Each number is 500 + 40 x the weight over its row's rms, rounded and kept within 0 to 999. Layers, rows and columns count from 0. Numbers have three digits each. The size before them is the row's rms in percent of the matrix's.

# layer 3 MLP down (transposed), 768x192, rms 0.0301, rows 491-507, columns 0-191
045:467517528527476464456464503489474519460481475575482445584486518497549459579522526520439529474533492486514522524526459499464468528468516460487515475560531484515547477545499491531543412517523485516450518499461500603525553529483508489483525531542473439479518517548597426521554487478509541546464477479485567438547519491401472546497492487499455533439550472469451594460537499478496447446489565437486533486516526528521527462441464495497540543485534530496530478576438493535494521499435477552567493533544469432546496540473522536515439476444523515407552460417448531485405502549481409510
012:467506452535448490496501462471520508504527464489550528574533478493421517500505525556496518454464483517471515511526479518508465482438483439505441467509468482521449513484519510533442459500565583532499535456535501508571443563514540453482460488466543466459518499570516530531475536433440595509548527542498461447512491469452461493494516505571539506477503488531436511456509520489393535484455490446501459531577516509491523512549508475508425540496523612462567503492537521545400520426500418495518560615520572528518470520465453538502453520529435550443526465489486463519519508517567419457
196:564507466497501572430503539510490456462547506509498479527575494509485487445542517507465548425549519537505453610462469453537567562479509567522473573475466448516387467501433557445542506495454512538513438560526440496488522534468490535480434423527499544489474514480523493463550557484483524504494470544449496581497499479487456555515473531445522511492443532486556545470485490504439500515463494522538520517526469461513508457503491554474505454452472452497592465449551467553512483390544565552519504618502518529482531530478471573498450516464477515435518495486469475473532538481432516537
035:510470492432493474534496505498479490443475454475559526473465475517466533416473510460476541552473516489518545487473547502477474541535440570502521495529470569595403541427479417499524401540496533511529512483500535508428520443573435478500525422464497433572516533422465425531488484555561475520471513444494517503502521500515489514590491485484520495492527522510492436562599485520491489543524564501444495537481501472501494502479502464467435547514533479471513497515474527445492512553491542533545510475498475429586444567476541478444539501498577469538512436489435587440469521472487552524
194:540433525494434496465514517497483521509486449448483566476556510459556469418490495500530537455516462452471543491443486554537550474519533562443510521523541504485449508494457475520460517484513586483478491527599516467518540516515468542529516528432542504468508448422560499423565535450512496503437611480517592495422491501533497497434517529522478465509511570480475555632521466473454467604496467509538492471546485476568484453469441472507480528489535411486467475526545483535509512386539558532505481546506486500551530477501480531497525488483511523501521441524499457433468464480468546493
040:459574543540517625510505440528494511456524483507493503456461480514481465508454511563471520504505542525481500455562486526526488480514470523500504537423495450481491474531465455505498535511500465476512479541537506482476427474476432600535544541506542522497441476480509486517576502522466459485407517560538498437501504558558468527499540478501520385481407492527462485526544520518467528521567562500566518424584477483488499457446518505513567527445517466540560488534430448581475476533519495512510575587463451467491508512469421476437517504505488572538411487475487497463461561495543502445
195:538456477586520558529429488488477527479508580511497534552595443449432503451495522547427512501540523452518478512448530530489486501506459507494560568636517524524507520551463499547465531505548511494447542503464555455487484427464551495459502458503479506409498420480444476441489454502447484544520522515502482527536540519538472468514555522500508493566519459555478468448531444563540480480425484474492537437538528563520479544509513494456539555479528453483539488475455447455484495445510480544575498486580518511471546489451470403552439522474543475426505534516540481514464459500548486537
169:460573487491444535555488509448440485476525487506515478559606557431508512440538404475520485534450490513480456406466478516506542590519511539481465511512489522422571525522522503481522556475486476477506462468454465508496419553527461456492464460493494604505561527471554482519555456517504515494536448505539506526488397492494502446520509499509492487509522523466491530535493442527548479567519521533520449547523511498526579477485372445518520490455482456553537503541414521450510483462501581491536587475536505520527560503476505605491507505511434483480498504516494464478528552419532494521
022:465507468502498519490502462559561520467468530494536552534571514484512567588491467499533468415521459535515516495482515502485491506527579481579518482458460502510549555508508396467508547511475482400464510545499602485467516450526496462482500504475494503459431495560465563488544465528548408528518458483421568537496483444442455546447469478493461560498479445488467475546458467501518491476534401548478489545466457521410465483524509517488557540467481439549530602530476532560414547503503453481475536498457467487523582492490557515532545496545530470548486476495468506514528567454493481500
010:457522503481578433484516488501538535529438477455543486618450495448487580435499485459496501618519496498511445520514452497552525535546514552478521527547480462499487487554547460495468551507535559546457494468469541525499500424492478549494479492478454473553542540586543534521452483476560510512566470514481445485510532481506481491466433546454462528493508517527500492498475453500510479490488505485449518584444473476527536505433523469510488440533450552461512492533511589451502500437519565491538540457444463455514531548621525496459513462549511571454511515547462457422459460588516436501
235:557520476424511491466490416449431545558484431533560490530531516511537522493515479511434527560511495534548457531498502435528505462503502558524480529505537489486460508479505494462538509531509491489465492443546501524463448492491463511540453510409473543499431527502492503485533477433487457528528399540511481467504521441487449488488466529533511491515505410499479560501409461493497575469423535488486485578508526492503543511387513470496614530494560488463527504467441531494444567495553523456558565484498483465511596471463482572499491538510474467462545535453552520446561560508532526601
046:533481432480440524548568501470556524519518524474512467478539496489475464449532471593488478455448483482491559537498510525455551505522503445494572468527468601503451483450431480472428480537485542516548556432466495503518475487437578443477500472530500430507524577502450515467460492552549584508445498427426469499542529471533504488469530466496557525505541625484486469496481460484481534490483504535474509575499480448515501539518487497449616563566529527476481512501554516574465484488547476524524492439509531491539499549464531470528505495416453581494533473533463452492446508431476545503
006:460495525443494514529468492488522508529496482485478480479544447512467416536553454500486476483515535451481539528504539538462498570465525504420456471529500468535577518506538565498508419487453596567521535520484477526489503578481494484562409504515536517508528422510514414556473558514484469567561424433507516458496522439466536419443480503519461514573501584474512499558528422456503534549469453500503515442500519573492515520566536485492468446570536505504480524474466545500516563461513457564479482507569460520481395496444410508464507470524454473508487502464505504462490589531516476507
012:441533493527481486462501466508503516484487493488503483712569503476466501483497459474467469532510511461532500489521468503506539515501501500482467533510431503502509498512541517532480483493581523503482507480479530533439473495454565506482474490554518500545521513547518503508495486399434500514494484536463511473511504455501489492549471526513503549485506511501441512505500493524459491525487462467488451548530483502478522506525536449500534492522536511493513488450494487580380525381489509537541508671560508515516528520490479523521432522522466518422488489477497486505524517485494285508
055:436490473526474532502604435440516541477454510484476480590549585544437455465513540493485553519477469436463507490492522506511442520572478512442540481556506531548571452516482563469467503523533552501511501532528570520494504524446505491521482429486488548535485525530549513485537557542456424440475484487489493507467481486510450519509551514474442562496506554482464473466548501488532508461569480536499464410495514406590499486481519452487486462491516542483507482439452412572517477368520563485477460579531555572535512471534541520541482534502494542474504478438464507486458457515435506511
151:537567464435506510539611485480547492474501524509419520478494488571479532487510434505539507548489511531458459575475507510468469496508497522560529526495508479531527492526478474533551504524436444433500518501557515521474449511437418477537556500514493529529495538457459533476477539552567505490569447469494546533418476534493519555496461477533513424489488423487459490467502525515591496515565485539484501561480543441577485440589430493487507522452542551502492559508490569521550471452450465467445530511465525506412461547408528440486488479435450458480531492575549530470475455543524546485
058:466462472480480485492559505488473492503447551538459522538533485503484497458537538520547466534492458521473491529520523509575530460458573462521509518477438473469425475475437495483475482547567517494507520494485501498453464499537514500470493592494502488436445448460484607450494467484514501524542495499488474596534483561574566491455512499491494519418527513474505576429535471494491524410506558514491481518566539543523548488500555530522546520438519521433440458456576540442501525512408481564586460495468506510500484492453475533429539449549505536515565490537587459579415496485430505544
# layer 3 MLP up, 768x192, rms 0.0353, rows 492-508, columns 0-191
028:533441515479485516579492473586552463501493585518506561482436523529509450580485538486501484519469531527442480490509523521551428487472525442549517446546493529496488506461539530432496426544521459523552437468473438517495552556501449514482490549544528456520533490476526534527557664496498504509464544550537488517484488510476543498488531477539554597443477524491495517514417451364487490502519487491583548432461459515525463477490499498489469486458467527535450481501508488518506497549510523477488504431419579487483479432471497507494445435480477497614510491484494494524477519527450511494
186:436482528480442502607496441518482568505467503564505508529491556554441429546464529498514526444511450470511509555538482541504468469554402459483490473577428532534508547490554520584477475526464492461480490557496471494513516456445470536481547472455508495555537511558523509484507614450511463472497494461448498502525507460563455479502576463514444540532469439502484516502507484512638522445576507475529504463479573531491502491507442513435432512455465519507492469566522504495512493484557559485423522487532502506520490445522450528545492481567518441529490464449405467482431510473504477514
043:460500516452451430541455518497545529445523482515494521466431435526452493552470456537512539446450517537502501465484464525472454506511487407517582466486450488522522516447498586552470484484509427464476510438431459474497489500481507488493602528460495517472505477515446438556504567535539473517443564488513495455476480519487554510467556478568452546503476492511481513481504498413567505441490587577484626480438467483491534453580427521461470545528473526585458560467470522510580451545472502470485475462467465537465450481486487479514499430523502481537480491471461477545462481467527472444
195:486500559482512493537492443446492488447518471545437516468468478482540457506446505481498515437466530527478512477499470576520525481555535493458491465480505523447482503434489527493434509511528453471488504541551486535611475561396484485441551498466555526512443479519518509479514599505495415462479539510519479526513472502580486499404543460539483513582572456487502551546490432486488493454592483511567506406484575493480508567527542526509473489453437476549465518554486498478569459503573505472503506525483439570467469469532509477538528528550466456526508522500542449470416507581580473498
044:455447557430501456598447451506506495479479542514462583473364497526496500589459537502554585533459494461473522509511476581503472471496432461481513463517472542512478487500504446566445460549539485477491498479518460463527542510466503541498509494534529502514504514537498432598500545457494494448483503530516472501582510568518557483465588416584533526523461527498494537504492530425497494483456528548558577428490552474525497557508487504514527478500505545489451527567500455479543455549498486522490536474379410535483460435507488488502575460536501526525516501506489468516460474505514504488
189:447469500497474426498494520555496563522513538552562594502473466469459527558460475485530493460585529579524497521491523485474478542497485496473477435525430537454507545493557621472478410533481487534505471511505508492499487475533494494447483460487554417502553467520486518545554582459490463504492563478551537466551541469515561498450575469485508535468501507512478499507493481456591467492466550445506501430454520523456465485518563531448491501486489594552405579510525478510497467515481509528448461470416520485480465465560592419519515508541527436557453471501517527515476524486464440501
177:498412491476402495586476483412510496511492508536542480526485526568392473467578532441521488487402442525529499481512526571500519534451457493464524502553463493555520538452490562497524474446457513487539443495501467529514524531494489493569494508534563507516497527456515434506522519494532454490470525514472440485552478424551464448480635503496405524561526493481481496524521514504542489425520521528491525485480608504445514449576437463473411491482446489500540491472502581480508518497496493481471533485551481514488490481463488524486507527591476408519521535489494442485460517434501542518
036:472461537464497512550491545527556462482490493580431446454413471495524443615591547523505543482516491519475545573542517502496448508509513454504424430530498514499522519498524528456511479526547476449543481473502426515526554525461483526500553521477502401509507532503540479492499545536573466455541522493577495427532501536511547522517484483506544541472476444458511476413532504478507510437538503464519591426511513508509450476498557486494482504426486477474459537525499431509547476517509449436386472483494434473449420427472561454530536462529444512546502500504483486540465412522505498497
027:460401480453552479572513517476488475511476502533496510503417518499470544521474579530591534502430470495458491509512462514461510500492532465565572485549442564490500542517514556489463484532521429476454454518439474510536541521524545538474522496497489415500538520487498435506520500493547492520538428509503543545470427497551576494543539468519557577506460502500547521516401475476497539423531546506485539504501513501484433470563479535535483499455403556502420488593467502511542472512498521539484456513491490499533449424572577497521537445498573509559553497534547463469535522465474527422
237:556482467469486470511498517560488503480471469528471517419465503508453495574556492517503498507536448465456469643522461512472478451463492465465534510519496529522531522493482489545517446471526533543547473502522446454517497510511401475546520437475494495543566509526556456448519518455476452507486411520479457447500473464546594477524450473516454524410473454491558517449466490414481446512415571524557532562520566541445502537502522515523466535474458486516518525457494560511535541518498514464509507464523527421484496405453504501450566443489517465560565595491453541509468470557480527534
049:458480497459431477559511484526519502484483481478473538487434516511425457527541516473529561478528521546486523505538499497410414503510475468511503466531446495497485545477512565489479476494528512528479477487467416453545531520467530522540583484521519467535507520526522445500550535485516552513385441517461518465583496476528511470493514477598521597553517526433479472473400488424563485474447636533506549496452529484452463508526459489484482495524456485511504501519499461434571543560499555460425558520476481499492450429497537450447530447499522472588498534494501500514430495537569489498
023:523430494490484496567483510475566480455579539493516556471369541507485506505506515508527545549432501573438472512592467456504563569471485479524539484506443472502531521394547543512512491504536503509541411490517490518491505522566505535475498489537578435549526443518518510508505560443516493496473558475525581492530489590553559479487528447424481533476472531505483489446507518437498482547490469512556580426463526475514498504525502505508466542534482500510470535522569475522533489537530487572454541476490490410464454480462505505561479491564495543582522571487530431551490449536533473494
024:431519486522520534538517586559472544499486525522493503509447511497433559544426535490473566498439549499445508481516525533485417474494477500564520512526468539513527536517513468515506514510517440473412487551502440475481495521515465481430516526560530458513535541499437487490508607465443537460533499507474500460459506483517539376502507473397460587539510459529462467510407586510532557489509504567470562479452535519489478562481471487499447536497483511513471475543478534508555545535465439451468524527519467478455407418597462504481497479529486536547557497452466516529468519495555527455
060:497490476444454457551458510510523485462521466521485478467470485519457480528547566514549494469494502506484521547454482501498468439550557472522548460498419554460505524458508551485485460515486478537582452508538420466542508604492456492494556487466525483458479462469481523434518524537550457449467512506496483516567508534452543545391491435553485602473529481483489516457427525515590496444526520529520538479494472512448486497612472519479446494442480472560444509537522533427560525519514465504474500484475459449449455420469536388502521464531550512574520522505535513458453432557531514453
150:519520521499521436515487498465479494473443508449529610504464499507475525501548484524569546459527497573473444553487467555401499490449451374439529459547506590468580498470470525594510503544506504544481489517467518554524511528478469473499448463517480445568602497549532481550563497420565493515439485450539463448525506536530528503488502489504462531424556561439534487497499515468527566500462529475503498526523496496519520517465490571495496510513457512474475518512551619452482517514461473522476489444461472446506375494489504507463536478475548484549487477562485534473482490498560477483
052:438438532463463422528498519537483513524495523514503550410413516583497561545565490465508470487481464527407496526504482561468435503510502423505548501557487526436549490495490545551444505525454485508534433487508447473473553556512432480507542486525501469534490503512527493561566587533517512450467549488531456447490456549518536521480481485551467539491516442509462481448465482503569513462544520512579597477562587521450478530533453522452525527495511516489465489530497518473606466558455506439467517489462498478471389454517509473505518511485528437582529553472511518479446513539519524455
034:522467487440461483573476558556560426506527545556445574487417522544501507431514537469569524520492542524474516511547522528490519544497466456505480425521513581491530517509549510483515474589514494532478502512524434446477532501483498540499534546498576480491529510482537524544483556521506418489458426517518440444541493480538546470439521436481541551501447451486506504523501480483528520463509554475539614500511515529537506491512487500496402475464510556493439523604524547479568490520531489486482492491411475490452470415477479453455509450517480511532525489533520513512404414500606508483